config.toml
d_mlp = 1280
activation = "tanh_gelu"
norm = "rmsnorm"
norm_place = "pre"
positions = "rope"
rope_fraction = 1.0
attn_scale = 0.177
parallel_block = false
extras = ["capped logits"]
init_std_down = 0.0
optimizer = "soap_variant"
final_lr_fraction = 0.1
Each number is 128 + 32 x the weight over its row's rms, rounded and kept within 0 to 255. Layers, rows and columns count from 0. Numbers have three digits each. The size before them is the row's rms in percent of the matrix's.

# layer 4 attention query, 320x320, rms 0.107, rows 0-87, columns 0-159
100:111101182144173178131127132163133128133137178147088145160099102081028103130150101107143140102190094133086181114120135111129166134088058125125100160131120151174152098153107068169118106101117125109123110092153131179115232097098130123159101119130123155168082086146154091157145102110076120165118137111150131076161144167113150120128114112099175172117118144144096098079188132140133182147118172176072138103132160097143110132146191076100114142137109136160147111188131118103169105162116090
094:173134194105103125144108133145109061093153093151085134120093117089153152162111074134103143102146108125086055162102112132145119094110127089146139127162104118148134111097103107097079095176147106139053110127085159121143128119131108175153133085121163163182126137125107155042139121149095124121105080130097108130109148036188070134079168061161171095088136165122124107148179127161176133110139070154117162139115091166150155126096085117098166179143076096151169069174133112148094133133128090
091:156101130155107123163230121107091158184171095140132134117119051177159102097130181056114127140085153108165143096108144123120114100153143149196136096127124071142082120126149140110163155133112166071164182118169064124081159096112116130170149147144162089128164115112189106096087188085165115151146153160113131111103101176098177137139102126139102152100137126183122181120127122160092086149103176099132113099079160078108082116137172149167114093135192143119107113152146087064108124079096114
106:112151178147095174117112116087154157180150133163137093181178068093144140125099112114109106079150144065094150156110147090143126102132112057095149103115127143075103138157086110119080127169178158224069161103069168148114186109136142128161171091117205127133096120141151117151154135139077118116139121165179098114160105114129141145161125165091107105125149129148123150185101127173121072176095108091162140094084166112106081162128125147087126151169113139130101159085151119139067098121100127
094:101090112102091134121138120061154109091109082104129166094043136050161147181124124117127150134168110137125145132120168154132149108199134100152149148088175119059112124131138169130104110130147126124035121192113097111161102156069183144124157192119097147115075122139130100149104136130158073092138113092129117108116138065180158090102102130132087119116145042130118099129146182169116124149144100135126091151087150085125132102157110157144181109115138179145100110072173096075129099156107124
094:131138119118151125142113166152147108173143120125170120172142154144201158176133110104165136085100150140139140071146143179097147226183033065181109071167133114161086134087125106087088144145152168089103078119115092124161151172097124127126094195110135146124111091160126152094113148140137111145120107142154158078098159152163081125116142146167143164112146140122163217084105161135147199105122148123135141129141141130134138146122114145056099172159107075111159182063072146088110114103111159
096:185153162116103083161073106126127094182162123065112163155118094072120112173122092150140098142132138133162138179202096112160110160164182153140103102078085152169109150127146120164078100183078140130133105145203093165124070123045127107104164141155129132058174119125153132147127098151053094132097105105138104057091077133179126122094145161133215110115142146138150136095123110180125119116122151159132120141117111098186135167139119147111100159106130158142057130076152135099161148155069131
086:128110057111159110150133103109180156126068058121206149123114134130175150108113092081095185089092127144107120089165072185164120123091161110147091153151170122116125143107135145114095136069138114086102115149113121111107152134185102111128122102162161121113130125135123118075093114102135147162145137127068100200151063153121094053121139130181119137092147144093074143114165120077077061120144143117131075113135140132105132154142140173142155122070143152067119125136115131153112125190136073
101:204095151105128075091107123172139175108106151089151020166112096110097157164124112097096130114118075093157078081146084104144128146156105145130106151150163095061196091166153091184139135138079117169154122105088148106130140122068122192147105129071091108135165108160080156128141142172127170086189058099160100114068138139111157123087120113109118089171122108202099109107124104111076129103115092129140121114123104198118116145119139149078210148121106096124115132092084140113114138146114139
090:082099046113112052166130136155114140121146102138151146114109130094134143096146126026105087167168184091133110101071149180097126105159128130158120129167086099151091131166125112152119110130089137122159116192120142117113147126134144093091126179071080110119148145129123148183122136121107117164109103138124109116173100105152065174231121129144137170159121117130123165085105109116111101152177154173139093090118101159152122097091082119145142201143138199190120090166123187183129084134138139
101:143089126118177151206166142128084145145121104124175174160149156150148147124172161123111164134127125091111161188152125113196162056144188115105148207105139158152117076130063151175145160133074160091145084071101124151125219174089110129145130134146164116136158082207124180135135152162153088106140059132097088100135129071127119192163118162129091121111084125070131190138109134090107177100171116114103101126083125122100095117093122136113140163116146188123079108113200106131137136085145156
096:081111140118090153074176126124106150096155084109088144126139143070127133119103170135149091103076118090101084137083150165152154115044072140139079050110087160121162116132103154117179172169121135161108108111098150125145146146168104132102067128158236158128104114162170104159103086166119100117084152112174116164188091134196103147145162140141178119126114156145146115126166123127099112216118117178096137125142080131168131144160117140120145205093080143153137130177114094127136154151141123
100:159097134141162151110144147156138147132115103132170176162157111135125109082123175080087074185113160072086166121105064174152147086113115119121128117167077137135135130179151073155148148128133131124142117115129089076120157183100121106123110085088154076112055193193128130155139163108187126126193115120145112114090139136168114176147091104140083143124135037061097086066058106113176110165176155107139098078094106130154100083086157086186095178139110118078138102141146122120129120112103153
098:100117105142100135142119208125170122118165147035150152115169191100119099109153155192106092120124130102040177076163106162127066101101189116091112150065143130129134080134144127106168160119111131176087154093117179122137097134149104172124067098151101154109119135115137138105112117189150118095151109093133101177119173081065152157183116215164097135065116187143086107089171110145124144195107118109113108136108084176156123122088193106120162106091112128126163160110121118167117158133109174
112:095139122134142113136115152173155158160111127134122076116144169176136135174073084163149196076136165139152111172091116094146097053119125125103145122109117188151126115151092118130124169116148184131114122086111177093127140143210160172166108117151079078145182070170200158170135105097121142142130096127134117086137092149116110127130113091116178128091151174139111141164103077114162205092123152101106111179155112085114147179153040104140117094133129085079145069104134123176136098079100130
091:104129126135195147050098092144126125233134138179154073130148129135128122197087105151164180084102139132113123133126175107100176108187072154081115060159070190152111096123085120176102101058140084110110113123138154199109094149072136064129081164166130103134122066116124178113164205177121148129159145159093139052135121111122118124172151140107084078160154131138124134135122107126107201134141132120100146082111138076121123215149096133105121107078118077114120130127091104133147152123119118
095:112161091075104135147104117089076114121112144167100113150120191135170096122113093151231146152061111097057153081063101195164057115094202140098148153107107140084148146099123144075149064173094145170149128151090142105094162122136170127124183144158135123090159147151117110064107143128108171119124151109146135090105048118126106160109106124167149145111096094092190141101118151152099122144128126141145129099096063134109087103132077103159122112100095136125121203091182163115119148118113166
101:119173129132150139065122087145146098103123201120173131134172163107116136166129113175124135092128154120102107115130111097164117116085161109139074148114069140125168069103135146139162119155121140198176126147178124163155148123198119113088154166126105084157129129099081098166134138096096158075106181116219095105059141158171089128164118098194141125114026115116144123103058126157084102135148104096179128097133106130125116121170144144159144141121102088058117104142097094146156150161130166
094:112135169155115048121117156163133097145098081122094133098078073087154167121151125104178176098085135109087179082165123134108145145128125106155157120129129104108146155130069095125120134107128071112119101087126150139132096113057085115107144114114149165143079105125113166156103102174151067110189077125124113132160120078079087125169133153103086143160163107130135104079175061150071155137108133149147147084155184221164151116121154149119105148156134097104095102115130114161123149125119111
104:136107134027160179190166077106142120100115142139180123099057139158117138110124136155149111034169154146117147112138065115142098170120084083074107105149144151148129179120166102153144175124104208171143124161174104162107175133122128106144136162125141068147127118134059181131097143085125095136113149169140081166130118129178131113163104106118127117099078148059119101069116096102127124147068111184161057111149113156059169164154208154080141134052101118058112124152172189148149117173151116
097:121144135054112142123083126132099129162155121105135147174128197063091152075162115152138126093152170141138136125142084125158090214125143070102093073075125127164074136137094086092101147160076113090143126155142080111168136095176095111066116165071161157099121097082142129146081105105135153097120100108151078151149123143146082099080149146136144124132161166100193074062144114110108106130171124167131063109152135189150148145142205136104094150107143180068115087115130084145107136204157152
101:167128140098165073171141115052044107140123164128106174116078086156093087094193125167105106134113173111086158108158124176118154155102129126136087105123171167131142126146102120147080132122136134081151106161152068151101058125169143088068132112100190161159140162133075135086128138108125153111058093141108117071138107154085134064149091129148143129138148156154143100113104126132109120109121147144126057151171152121128083131153175133103146139148111106117134144102117084132134086195129101
094:108138116163181121127135143190055094162102065092118159122121139142108048092139166157120098119120136118154173130143078112140104188126081098160118205187094173175122025186133082134098089136123089081161122097172120134114166154155084075071090068104114117130191105111165147106131192193145161089130058156122099070123104121112155142150135114112092152199155136144144153103039044108149117059147126170093070119129106147152104105129141070063127121131163084171061090123117122181087106124090137
095:108089116090175059178115115137117151063141133139113135093159081097100148135118124079159155151115129075086034110151182125156171109099211136125084113183097088110102118140103159127119129067103161159104204107113097159154089160115158201132133153164090114156147182114131131136168117121145151154154145130159100171112132080104094123153076151120134203150062139105071133151211139110083133221110140120080182063161139145072173161099130165142195103186121101111143115187145165165115169152119143
088:084157150147156147119099159116092201123134145138167236124175170153156177085175175171197141145174118189130087155103096162137097158109070071101118132089130137126092110134105100103145124143147108006169105169143078125144122103154123148098093093160113189101164155157141142172101130150163134158127112164149105148136120110136059116141130090173140103121155130093109158109116170140089136108179081140107086115102132094163147131062095144155075133121142122132132122144151130151111087138134111
093:164148190149079135141124137109113099120097150180153114167112114125080169130122165101144120112168067142152139143121123143165166214101134118145146181113098065171118091131110105205106078140089122133116190102133123097111178198096140085103109144204176090171180124124105072123132130114136120126143168124109131115113131146136139108098120169125067140196136121124150144098138160163113110118120126056115153134139158123105069124155130086078123132130113193148176104139114138105119104134074109
094:127075119200140167096092143116131139135125119142147120184138140129132151152128101128097118114165077091148136120110151136141127115150143102112098155117139183064185172114174093181150090141086139120158178137142138132142145078077090215124082085123099157090086028143091120208142101116103153137093186096084115077072107125145126114120137126120141136075103116115116152164108071114128098153123139127147182128157134199087127130127136138180080123140143087170149160118143142154184089124125107
088:128064152118141128167136123167119164114136148163124130064092192095108163133134152124097107180163122135089138140145083063089087116137053121134177155097174165153102067139132106153137098055098154084169147088128112158136218172072144122155156135113098107127114145043144135143126159093132114117154179134151106135097097158119094151092074162114128143102145177158100070136147086118189163161060103084130131140129162098146087107136141097172156133113116170134113096107131151082136196125137193
094:139114087129147151070104142159170123110154137134125168179171158175126174148120102143115118087126143126133203106116100137139188121079149094069119148146066112167098087126120126079119098079145108136108144146181115201157120139133117115104096148085129143136087080124136103178112151125066152158123136122057092107123121154126094172153168102100100142138177096115141126153109109117097125175084089107111141160131147120092126074129134149151199142151149097113104186119100133134132179110188125
104:077099093160116124073087127115138092118092097122110141115144092104150154206175087096158142070104121105091179195144173133128170132085117141113147114080128140112132123121190152162116095146189139138188119148114130217077167131102142126172190104162146181176092119090105167146119094148161100109198135125132108135117130181141152092143100188109153164116134123111126101078127113081139148138111030129137131129132133117078110151159169141112140092148129032085173164123174157146107148144149143
098:177136181038187080138129138127086096143122128164107070140099103126153102137137077148165124107142166094109088080102135141158127145147139179119076077154109066170185131108117164155106144105101082128105145117095181186056085133149064117163104104141107096118132135101142154078152193133088228138105111124166187127134109175153174093143137100140144085112074098121177117189171166119120135023128124087145145089118143105123170180144074134108151070115146078116162141141138176119153110113121153
086:126135102140142085141086124151087119084145103146087118161129130159104114095119130087123130204150137180140142141104100163130082171093118147107110121135136150095064172149103109124168098184115161128159159154085071141160118111142152122070158120134089116165084111142158110105138135107138079147152209139124173179155159161083113145111111125130157108050170150140096077151183155125140156132127166098104148201165173107090025116158086117168118122112192133140192113111144176124132120132125094
073:171120098191181165172153130130110128129151183151125093104126176151107173092173096121110072099093136085105083171156080103082129126150146087106139079164150111102130077088108117126061149105161124120154135151128136199131170125167151163045172151159116147135143134102093151041176147068161125154134152120130217134169059158124108145159149137109100121105166173160101042124122094145122132148161171190142118148161135147130089165131116139068123093124125166164151177096128109138110115095092106
064:137116126143172142137164136154133159092151148145137109146168133181099137141117131196119153141091153144109092085132094069136140089125135110167144186089119114104151105140163125101136104204169131071104089151087131130080144134120135138158172109192090171103115096085148133086137177086135175135156160111125195123093126159093141185109188099178146129144104140101130094081150106109119162105106141098144117083137194139110132097132135112124080187121095152090085165089093159121140113103169090
081:175134121131127181152139136104079132160142111120103147122134159099166142068128145073112104158155104085139124183117131142090086147164137118083119063161097136134127126135095107145147126046059116189170150109166142127134192149168211163097164166086159145164127139136108130078130048116148087112135129132098117166174060083128109117149106168111136105110168163133136134125156158135152087183118115155109071171165075082133049191115144122113181080108161128178180139155161122117044121121112136
072:168130135092113084161142147078127127128118179132112106100143162120116161121175082131124113076062168124105167125158070136114130124155121119124086119127173168106141103169130123148075165104131123127133080199125090144120189150102107081130143134130112122069179118062131131086113165106097194137111131156062120074121102076092120083150143106111120163152133121137136090058097084095092153164113127197131078163122136142086082083131130154148166180094124129076122156103169097127109083122126109
073:148152171140121084121126134108105101178137085100156164101134138126087142108155138103098107127080128077053143181147058111051069186163123082103132108106153085126147071159111119137161117100134093176094125164142102158127161126138180102114125146107150128118127136148113071086123063163104145084101138147111156136143079138123123060102186150114142077109210132141163118075115133079146125140162136175101100233118074141142089154158148172105167133179146107158170121123177120102072059118111127
088:106051181116140071141184093098101060164131118123121142155123118099164131142165094104141082075097100145094153181178130146096043149157173152144129110099153142140166126127155109155132161137105131070110131180138107130131184160139104059132146063102130114062182108103148142186083150187125100074099131116036145140110124148152140068067142102111130078100173143141173136140141092052123137110115108144104110160128126133093114107099130152073192137045089121111151129122144116090096149143120102
095:091144239179120105157112141132114097194177132088088117144136122147090100120158122159113085138106056150140119136118125105065102158138101120135167166053174121211125064130155105107124121170132081091129073184166118098115098148120126125115100163112170164090163130115133059117099086179152068092172101146030185098096139162136114098091132115123105129142207089135182165145113173111154152069135108129111141164096109150150147144106124166098105124134151084142137119104128158077089151135137151
092:116083108114132128146176132087152174136125132160194082176116086085115220214155130097112124120086153137105133134123078102106084115151094163149152124158135163109176134105148127144075203071142145071151140156154098129152155121144123099160174118128134138064252186160062130094152157101116129145080158105120110203107082190127124056053090121114094094089096166164075116164115103117110081168132181161127084103131101221094126132144126132128148138148127183131152158171089093154112128113145114
130:118079128125193131133171097156108114121162171130077091153179072116147083119151144086127204117100128123104113138184116141128097095118166117126089083098046109108087075138103110133145115119169136097109143139081160160133119146153068108101102074073174116142184165153128141064113142201136156120148136159145160127132131167149098122145126168210171133161139139126115196125101121112098075133184061175063102136069053134090139107110074176160153193119131081191115123170118132120128103130167164
126:153118166110075104133206136120082112113075130134132106140192070152197163136094128096096097119168133123120125164084173107076181139165140105116208139147104096130096104122088116163169123138113214127102099176072115081136071170116129107159116126130172102131117131123131107113151186141136117127098170098079171125176118139095117173145124123155100190112077127116165156145148125110127161071177143163130130107090059119104146095137119107104097114081087155188118077177070127143091116101086104
134:122145059157133154163166154132110115160201120074122144136115142098145133178127144147163130106095101097184140146145072139113169123039156172122199141170195142120152072162145139144125095116038115099113146127128096102086127150160134144155086188131174177170096054107128116136149161104141097093121099167107104090128140052158095148133194115136088151093105114153125124083150122125176088158188146144117116119104156150126146106091171098056174118146115118154143150113144107180148140147180127
120:120155190163144115141150140066141155135100105110102167107156099182081105111123199125171148103103199100085181139083112125148063142126093084137108113177149141120152103155107114154110155087113141168155071160110156110178143125151059141156130114143119188082178148119175151113136123123154110097092156122129138160156100111125138142179123109143156135113089106100169125123119141081154145160092144125166123107115182131168122136112110107106220215157077144170123089145099111159122073165094108
137:079118137083159207105127108143128143107170161169210128161127110164136150102103158141097003148117105095135158193128086121093126044128143095162180104126123125169152138164142167121127101096122118156132146163161120127137109179174115131117133118112125121094105163155110099140094154069155089104160122134118135140154122137192097123109118126148104155148103145127119126077118139156122119170110166124105149131140125126163142134133092068202068194178146081106174187121132157133128123125195131
122:208103150149112132169118177126113210175122118101137194140092134154107121103155153135163073130130086175144181133167168073094155114080119177146108192149144151164123069188148147160077158135077114106105153146090134109164140161161137068103142104136136186140158146091147129065137185123150081110111094139155132133144145104089162140124118142119081147116192099131141114155148193100097136166115183142122109135114140143113117201084149169070149109177106170096135159093132143084109135135088101
134:120167124137074128146081092139138148128152182132082124135144155170091142133138203142129168087179118164105108156183121092145069108111133120109159100137179162118127096155174136138168147164164152116115152126100114122088168139175209154159158141141073102125122121105204133134107122099177142119128144152150123106158141162144098119118090145129147099114134142181170136118199122159184182103103164090088116082124092114090164154181112133130042125077134117037126118133165126146135147124120120
126:134076147128180157104054162112127087179121128141133079147092122068101118147116123155146191146062156091154108157153171115138103134082137160131187101093156117142070170139125097204132084103086144132130182147128118141154094159115152119116153064132181131107097146078178123125128154109088126179099186176081159121170108135108160112168150204117122086195147101159137124139130142141177129148151155109127127114142120078131110140125103148059147130091156160107164103100112081099165137101115145
061:118118174179160151136092142195157134171128116119134153164139099176131114153144149128104141122121162118156094125127167120153169139132147064143118208130096123094114143133155136103095088163212060135139101165089076104108117103049093143183050078099158125071140128140169047141128094170122069115138161127162098053091175171122115090076119128146140133153126105131194144153122162137146043115116100100102191126093120050108170120068106117137097161137113134136131134187106146074139187111176151
076:086127152172150124095094115181180146129118075100153115153080087117107063154109161139110155102137125146159089134118133121194155096098141144153115187140102105137068140110144182116188137137152106104116117103102109121128125126064079111182096068115158113091092142139198114224068147177115063119146125088143103111110193133164142132100122143133142118119108081116125175138139181127104094083139107045092196098084149119140181077093115122171095142173105162127108067164089134111152212134128144
067:123137120167122139156138153077119126125132170118088088095181156102091156106135103144170106115115137127110155117110097106058083125143102116139073086100165146142133106122124106118061129120142134136137107097173147142115106156205161130094154151157127138119181151116044190035185108134118178130090126133096144103103042101122120104175134074167089145151137191120137094089112059118148174156104143164111072220143114201092094113141106127063157146136146149122125161114130140177143082136118111
069:138092127107183083147122134127122077111162157148134144107120135122107097209107073176122173163113138130121126119122112128187141042149163136146070198104117126144054152107147151104105186167117091089182124191107166153140069146098095143145118082157123150111138149114149139120116166088168125161099142137123163091082146130095136170123102082090116150175076100130146117127165135089103129060112108110129160138131155134139112095142106138131114129115163146092101167107072124113208174136194131
086:104104160128125041136102149137091074148156134147096062147141116119140087209137091209162126067097142183109174182160102123129132121140136131159090148109146158171129171105149133137127171144149141128176104134117179106087073181122074130154122130127108106099192117139140154154114170097102145121165099126077151105105107163104169109134131064132119141164111174078149076184115105113083178084090077125111119134148158167104127064128091073093136120101128137077105136093110108155172119134119098
094:124084179090103096169127145114077133126176178100133112146117150114142129135120051201171155087137150156146173094119125077137160104163151135174137144107171177107090151105164144088071165175132126069129070140103149118098065152142094131130101119144140150091173099142125166117107147096098183103081105120094143101060161132106123147128132060142130150170145133127132087148127093098097133068105077150111118094131105187110147016173087098088114159122119131095095184104096108127164162105126091
101:109117176041162110148103135124083108125123152073126144113149144151121142187078114206187133094159111165152173159144084155178177143151111112168133128075137146091148149084132107110086122123200094074180076147126126125150084136126109137092073173155117160097142092156141148097117110102117139142110060116056135106125110122108136109172146093220152150159132146107107098160201117120060139107114071121053129090086095142095159071133112120105144137170152134078119126126156120126147093190121080
123:102156134177152133108095127180138153057095149158120127133149084150055134073151208137093111178126154117154125102109186105164179121095143116095128088155116097117157097129117149139155151106140131165138153108108116159111151105167195204160111136118138139165066150132144161225154106091193119130190170113160084133168195094107131161170119164081120198145092124148175088118149151148174137168113179087189168087124120148121164178085188133162040105142121117147154100130105100105129143121082142
123:131160136153127137152120114130122060127123113135124206095163100163108170143155119147151100207169109163121100130122135098205098118079163093124147058098199145148087137158137110139146162121147183082137098163174094056066207107136144106137131152118180103157099099135159167188114184141108096120113126110140098046119120122099127143121172093173176078129125107102135103113120109171135140122144073106149133066142190060071092066071123118136092126111166177091155101143169132096120142161115100
135:071113124140067145150052137184144166118124140128111141081157165104120071112108137183122178168109100160120196131159116144140140192163108116134115141158128171129175140135135117142135106113161202075089149152147159105104154138138104166106172133147110158103089108142116148119144177069079134146075140122129172150109127095093119097090147109167189129115091145151131114133157103178123151157155103115153108176115057089159142142146169161109123117179113117126075142079140118150120135156107115
122:067119127139101110093072101099144150103139106115071152123117153075105113155039101134105117151145085145133131161140143117065123163112155152130135143124063101124145152143169100151134082143130107162098158127077173098116138075113089127092091137120136132142133093067095115153139077129111147165178203142139094147106117134127128115115130112174217126169137144171103182132112124130137056089081141093133157112079149184108129215127119166152150087149196156206120158135155095175146102147144140
130:207150100139098165143191126142090094124084144127107148196137142143173164141127066133144144127144160145135180172197151068137107123133148145151123115147058129153179096151059099148052076132090164116120110075087132147176085141157126054127134094105124080166137091164110153068134100077108125132093188160118135152147113136065137164142131114178127167095093089144065098197081135170128138151100138101129120130107104160154151157206080096166131125149042163128131112123078184118123190144136126
129:160126074162125162111142148188131122167140142114145148101152176122089162124186074137168129103083125133168180160153091089204206062124077105067134172147125168155127116116125202082111138149110104170192119150146131125092182160125064105109129141084114119119076088036128200107204129085074167129141109067097062112153105134127076134113112120151126127098168158174125169113130174124136149095138140108101125105103101100128129102089182180163057109117133171046158144110150107107140120112151089
126:135136138150131125115078099076102139134110161160112159125057120138143177171074096139150096069172072134142122118132145154152151104198088204095159122123087138092172118097190095149067085156177126073165191157078115167085142108077153118189153102208097136189124203150120164133136185110116109136135142151155142156123143135140123105102122141176124088105112133179166171097168143122104148081076079128131121093137139143091112122146120170170094119113130143073133162148208190158048182108146140
128:117103149035149078137064178155126169119140098161129114128106159106130125116143137070123128094106084160108133118125100158144130146096055124136027095143200148213173128052121173090149149095130099178164143128183138124118120188118138137069093078133099148084142123155176106121131160138091163143110084113181165168171123119114164113120132082137126116173109162115130067136178136110090151088144157127133144103133078074102105213076102150148120104147149127061095119138123120099175142090158095
130:136086147156127151185150148168187181126165120156154062101132153107072126121196104177102123172124078185108177097079113130112138080094128147083110144141136164072065223142186162150132092141142117056139177137144096119141127177160163095136152136123130149109136145110092127132151178114122134126135096162137078130107095126185091141095100118114190140104135188076112141142138102132082123140143113114124112214162174104102109132118098080143156167168154145086113110149125108155169147112095131
035:140076148073131148143128126163124079145085148116133135152057143145140147140152114154087143122107086171075141088174166143117114102095124140156115094173163090115141115120154087112096079128155046109156055144078066118138098135159116095128111167149141105103125117214176115141104129181165069146151114148168138113104166123136114088026153126163152149111170055110160150113181184129221151077161130137141151168168133073128170103153111096185114154156162139151099122127116163097113140116188102
037:091118144141165115094086184159175133120166104166125100108164122130144103081109139122076134108156125175092089200122152164162203110150135107144132111062103122129158087114081095123118123095112115148128113133135161178133096107181084128116088164089121144151142120122166154169140068109092066167190106092116165145150168122114153129148089132123137119038140166130153157142137163072144182120094127113123201103056080055119170121171104155135119135149125132094111134158118126063133148054114128
048:135141103089141116184147099091116153131103172137203156038124139134116161188136144160112158135164115127098086085080124147170105116104107091151046164145175161140115065135141137117074217154151143082102106137159127121144163138106130125137137085142108152125123162118126103166131183118106091102102130146105176074096123152156109143105127122151133130141115106166134095121140145111081055211076136092120123079112126163080079098122170172135152123127134172070122133105139108207071072131127108
051:186115178197135154125087150185132134138109122126118128150171111097127139035148147134139163119147152121171097126122131100114170142113112157106202110162094112109097148154097119119207095126082085172140190115106180124115108169144114143074066140133107103100068059128160087116111101153171151136148134124162081184172143103111130144171124141103103108152119126139137155152110118125156090089165154127167128188138088174182163130123166122074115135129103126209178122173114140158154137113069138
070:170109136191144177104105121175120140127122113113084110145131092138078068069099149170144150121120121123143094136134125101097195137111119134114191110137063071095107131143103128122191078138100136221117158053118171122116104110147097171128106166136119103114053090165150150123132062116151119160169130151195092155146131121120156156181146187097101127125105159101154146100096091140154098105177155101176131167124098164144145150126151118110077133152091142212113092106128140146162145114080152
080:173164146123105113145128077083167145135152100146133164113166178086146186136130121108112150114167116135136161146130129143110052153134092125124121143134177117171178147147147161100099111087117087084147113161182101112146172070128105073148187106079151134102205132133147123075099089171113116071106093136122174143070134129156127066118142093137199090139129104117065131119107132113157171115137131117097140151090115111170181149123115145131198109119086144121114157147168154110062076127156145
140:137110103130120106108065064121157171091164111152120164110174179087090154105116146152107170120181131156141128149134181130135084131103107130120153122138150086143171137132150177098111114108112078150116148173172132106127153059158102131109169106071133131136190107139125157141117089142116144091136090108140176145074145107109146092122116117124176081166103133093084090135073130103136131129127129128091135122080117143177185167109110110108194073138098126151109168140153112082099061105135143
087:112142151120142170175166184142100111161089117102153095145087091194158128146163073111167085108053144074109136077098066107134178125158146119129118112153106165145094111143124079148121131141160151111184115083099125158122079206113122117146091159162142113104082158127144111117145133128139114145106187156141080112162128167154106146148135140121088190125157115150187148128181141140154150153114136124144114111160141144089090106137158143138080190105156122083140105143079151169152179164103108
125:157094115144119090152114148134117111107160139159093089153144151142126177139120141131115149142130134155179126151139092097155150130094150166091200162080123116155127114107179078147063156167138048206118150113091137116129093124100160126124131157128094126175156192120091166139123196113132185122130090151103108096137145127111162132100122123183140081164110137115115114094115151108090138078174079081127129138101143152086138069133136124151126067162074089075144165061156131161096145122134174
140:135132135140061101105100128143143168132172109100115144072155083097176133137080155125090193115098107134153158134145180165080126167119093145139133158102144115102147110134158126180198043171118185154088106159149171145126141126164213133141165184171116120128114106162128123167131108126123095159172110155095141093104185147139093167193150118088166136127130154118122139129186124122108087073159125182111060081172160125113082083124126178121105088100149125136171091195092050187120094138092147
149:072052088121100103073074153072136169154114112200117152136154103126133064119141100134130125087109127163116170082102173154118131177094137076147156130149127065127072108106096136087139119090106121095204128123162121155089179077121094155172078132126135130157145116103188102182143178141094148148148125067067093169082112109157175143103168109123083108191123114156135129098187050115134089124189084095113098151116129078109116151103125112101105138144118193152165114112168163072124148124111152
157:107089145155139089153085117110154206122138146102135199119117138151110149093035149117165126082137099139071104151150186114107092124143139113111098160114160145125106157161116158111120138173062205122101129187088137103081153121110177046153107127101119084156175190063136117147120096165116112146127135079089145149166139109134198115153138122170143117102144115134092152063102072180093101143162055074083176139110124120125127107128126055168126137086156148161130061030105110140118134159126119
147:153114130160119109131108139147129116185106108150134110144152177131121123097066201119091104136117132134117163131161129122072086084140121127161156124130132128051130160134072108181137114147120122092097145164108188088169167148144117128086104136193106116171117100079112120169079099131037135115117081109156086132134093098113092132132142131109138167115119147131151119154155249143140093118112138154118091097101122130139153108141135119093106151121103138043154112168130167113117185053078149
154:094129106124143140087114127114121125066125083105144147169084203122170078138069159170118106140119175108162162175106095149098131159124109140148130127130184104137147140120131093142107128142143115132111148109107112167116075127092086113119083164179150186122159156113170138140153098084147180110082108118104152112175138096137145186157107098102111073096103190122171150081118135071136070132178096154189191114131130130179127139183131155189160083098135090096163131144159103129094132098089149
138:146154112132112062100174165097148138135157173102121155127159102135143130074095128098163124108131059081126146131117180129169150131103121168168129105103101155192172132139137066088170138113172081201098123137143175172165112089077126184138107110127097124124099111187138134074099124100136179060125095058099088132179110159113126121141137132121124089127147160158126194087101093095076034109150130155084080143099140158136091088059158156148136056109113108136110138174119126118091139152127139
148:173153114151157102089124110132130088154161174094027085155170125117088094167130110154090095119157137131078058083165082123050140158151172178100044078199161119170102118136182177120118118159152146112102159134083084140124099110136093090110125116150146166143174153128167106147109150152182110121134150107093113138125161112106169158137142119098133110151136183118111121053138049136119109140175180123115129118171095120099100120186152165131105195141142165110106110134109051120124140107116104
033:146174098139109134123151126135153162129116112096127140109160133255121073157123154148196153190107154098111135116125086154108157177145164142093128146126055130113140116128076105071151099223169153102139149121123067102086088131116100129147127153146132101136111138151107122075132165146085115101138128156124126121141121181141136144132157132133177113115058101055095126087105189122151140150137128117139127062161098111143153181051104091112136134089154107125082064078135154164136193104152125
037:084125137181140132081170165125113124142136137096146097145140125121150151139098201181128107139171097144122155138132150104092170111163192123107115131147116113118141195077132151098184118125100113150165110101199107084165074120191144143113114142054123155166155159109148146127161099149089160147156116096131126090127117141108132117105181095106120147157156161094118106149153115181118151053141122188098128146149153083150134127147150082114124097121097153196164142123117077115122165114178150
041:102141154127105163122081135139134146117153147187151121087150137135101063141099097116164124156106142164127114155164145091132141143142135172166178092091071135086126120112063104129103165177153107130104108154136123120123087133150114179091119119134144158178127136105095155117145117137101083161161134082104169190135144083120146158117139152144154148072140177129132136167184165116137157130142113102087178044094092052116131112098147097155154118136146153155092164153155099101117154114134135
052:139150144122088124153216169114147126154098115101124157118201112041145136115177096144074114131133153134116195108140150200113035179083103103105076115148187184122139150159105168128116180085120134105171125171158097119157225100071138079177165095094130133101159130157137077141127154166138174092056141144091125080132094153129108067065133111167130095089141110095094172111104133115069149211115131129105135166170130164077111160151132137116135154109148143067163138120153168163081102141162117
071:144169156100109085120156164058177081184117121115146162148154132073182135165202130079088107141154135164121176177135098220108057165126110107111046166116204178124156128132152141150093137123090110057170116162154037110183179078130133037133187107122138120114148147121159078102101144181117119101090120136093147123117070161157095064069129116180160094101144086120117177136110155117080153150132128154119146201160130081097155126146106146143100185128136127113119123156166162140071105143164119
065:132171165106140088185200174087114109188096136121161124148112102111196156183161086047137078122087125099083160107112064175121106153185142115138070161152136200157112116151149101131129158101155142038193099164115084142174127206107154094149117139167117121093161194128129093111113181156139116115079151146077124099138082169171086103114128120139100136093162112161139160125185157114146109166109118167113115130157136112090095074151139157167095166111163128064154111150113156154104162169135110
054:175174144113128132179135102108116158167115086131149155133145151151128226133161076117139115069118192081098149080129106135134095121151120117109112108170156136219152119189166137102085100082132077091218114154164102146153110119142105047149135098113142109093152161112167137112125075175115154081096143158122140095085172154171088075157155112094169125165123081126133100127149136086197188175111126110097117105081121169138141123106143157123166138116130110060129166181091161121064111162117135
149:108143155120132152139185204140110080167088147100132095152086079153177096155123118100150085141086117108124130116133068133106175137144135123134113144109109166106087126104106074166138147150148190109127105077087125130129119188088150122152091150191125123114076148126130093102142176113125099183117154140118093124175106154156118185126135150144083173084168126161166179111178123156126111101142115128165136141186127086079085095143149149153057184115132135107138082114122141161163175132126115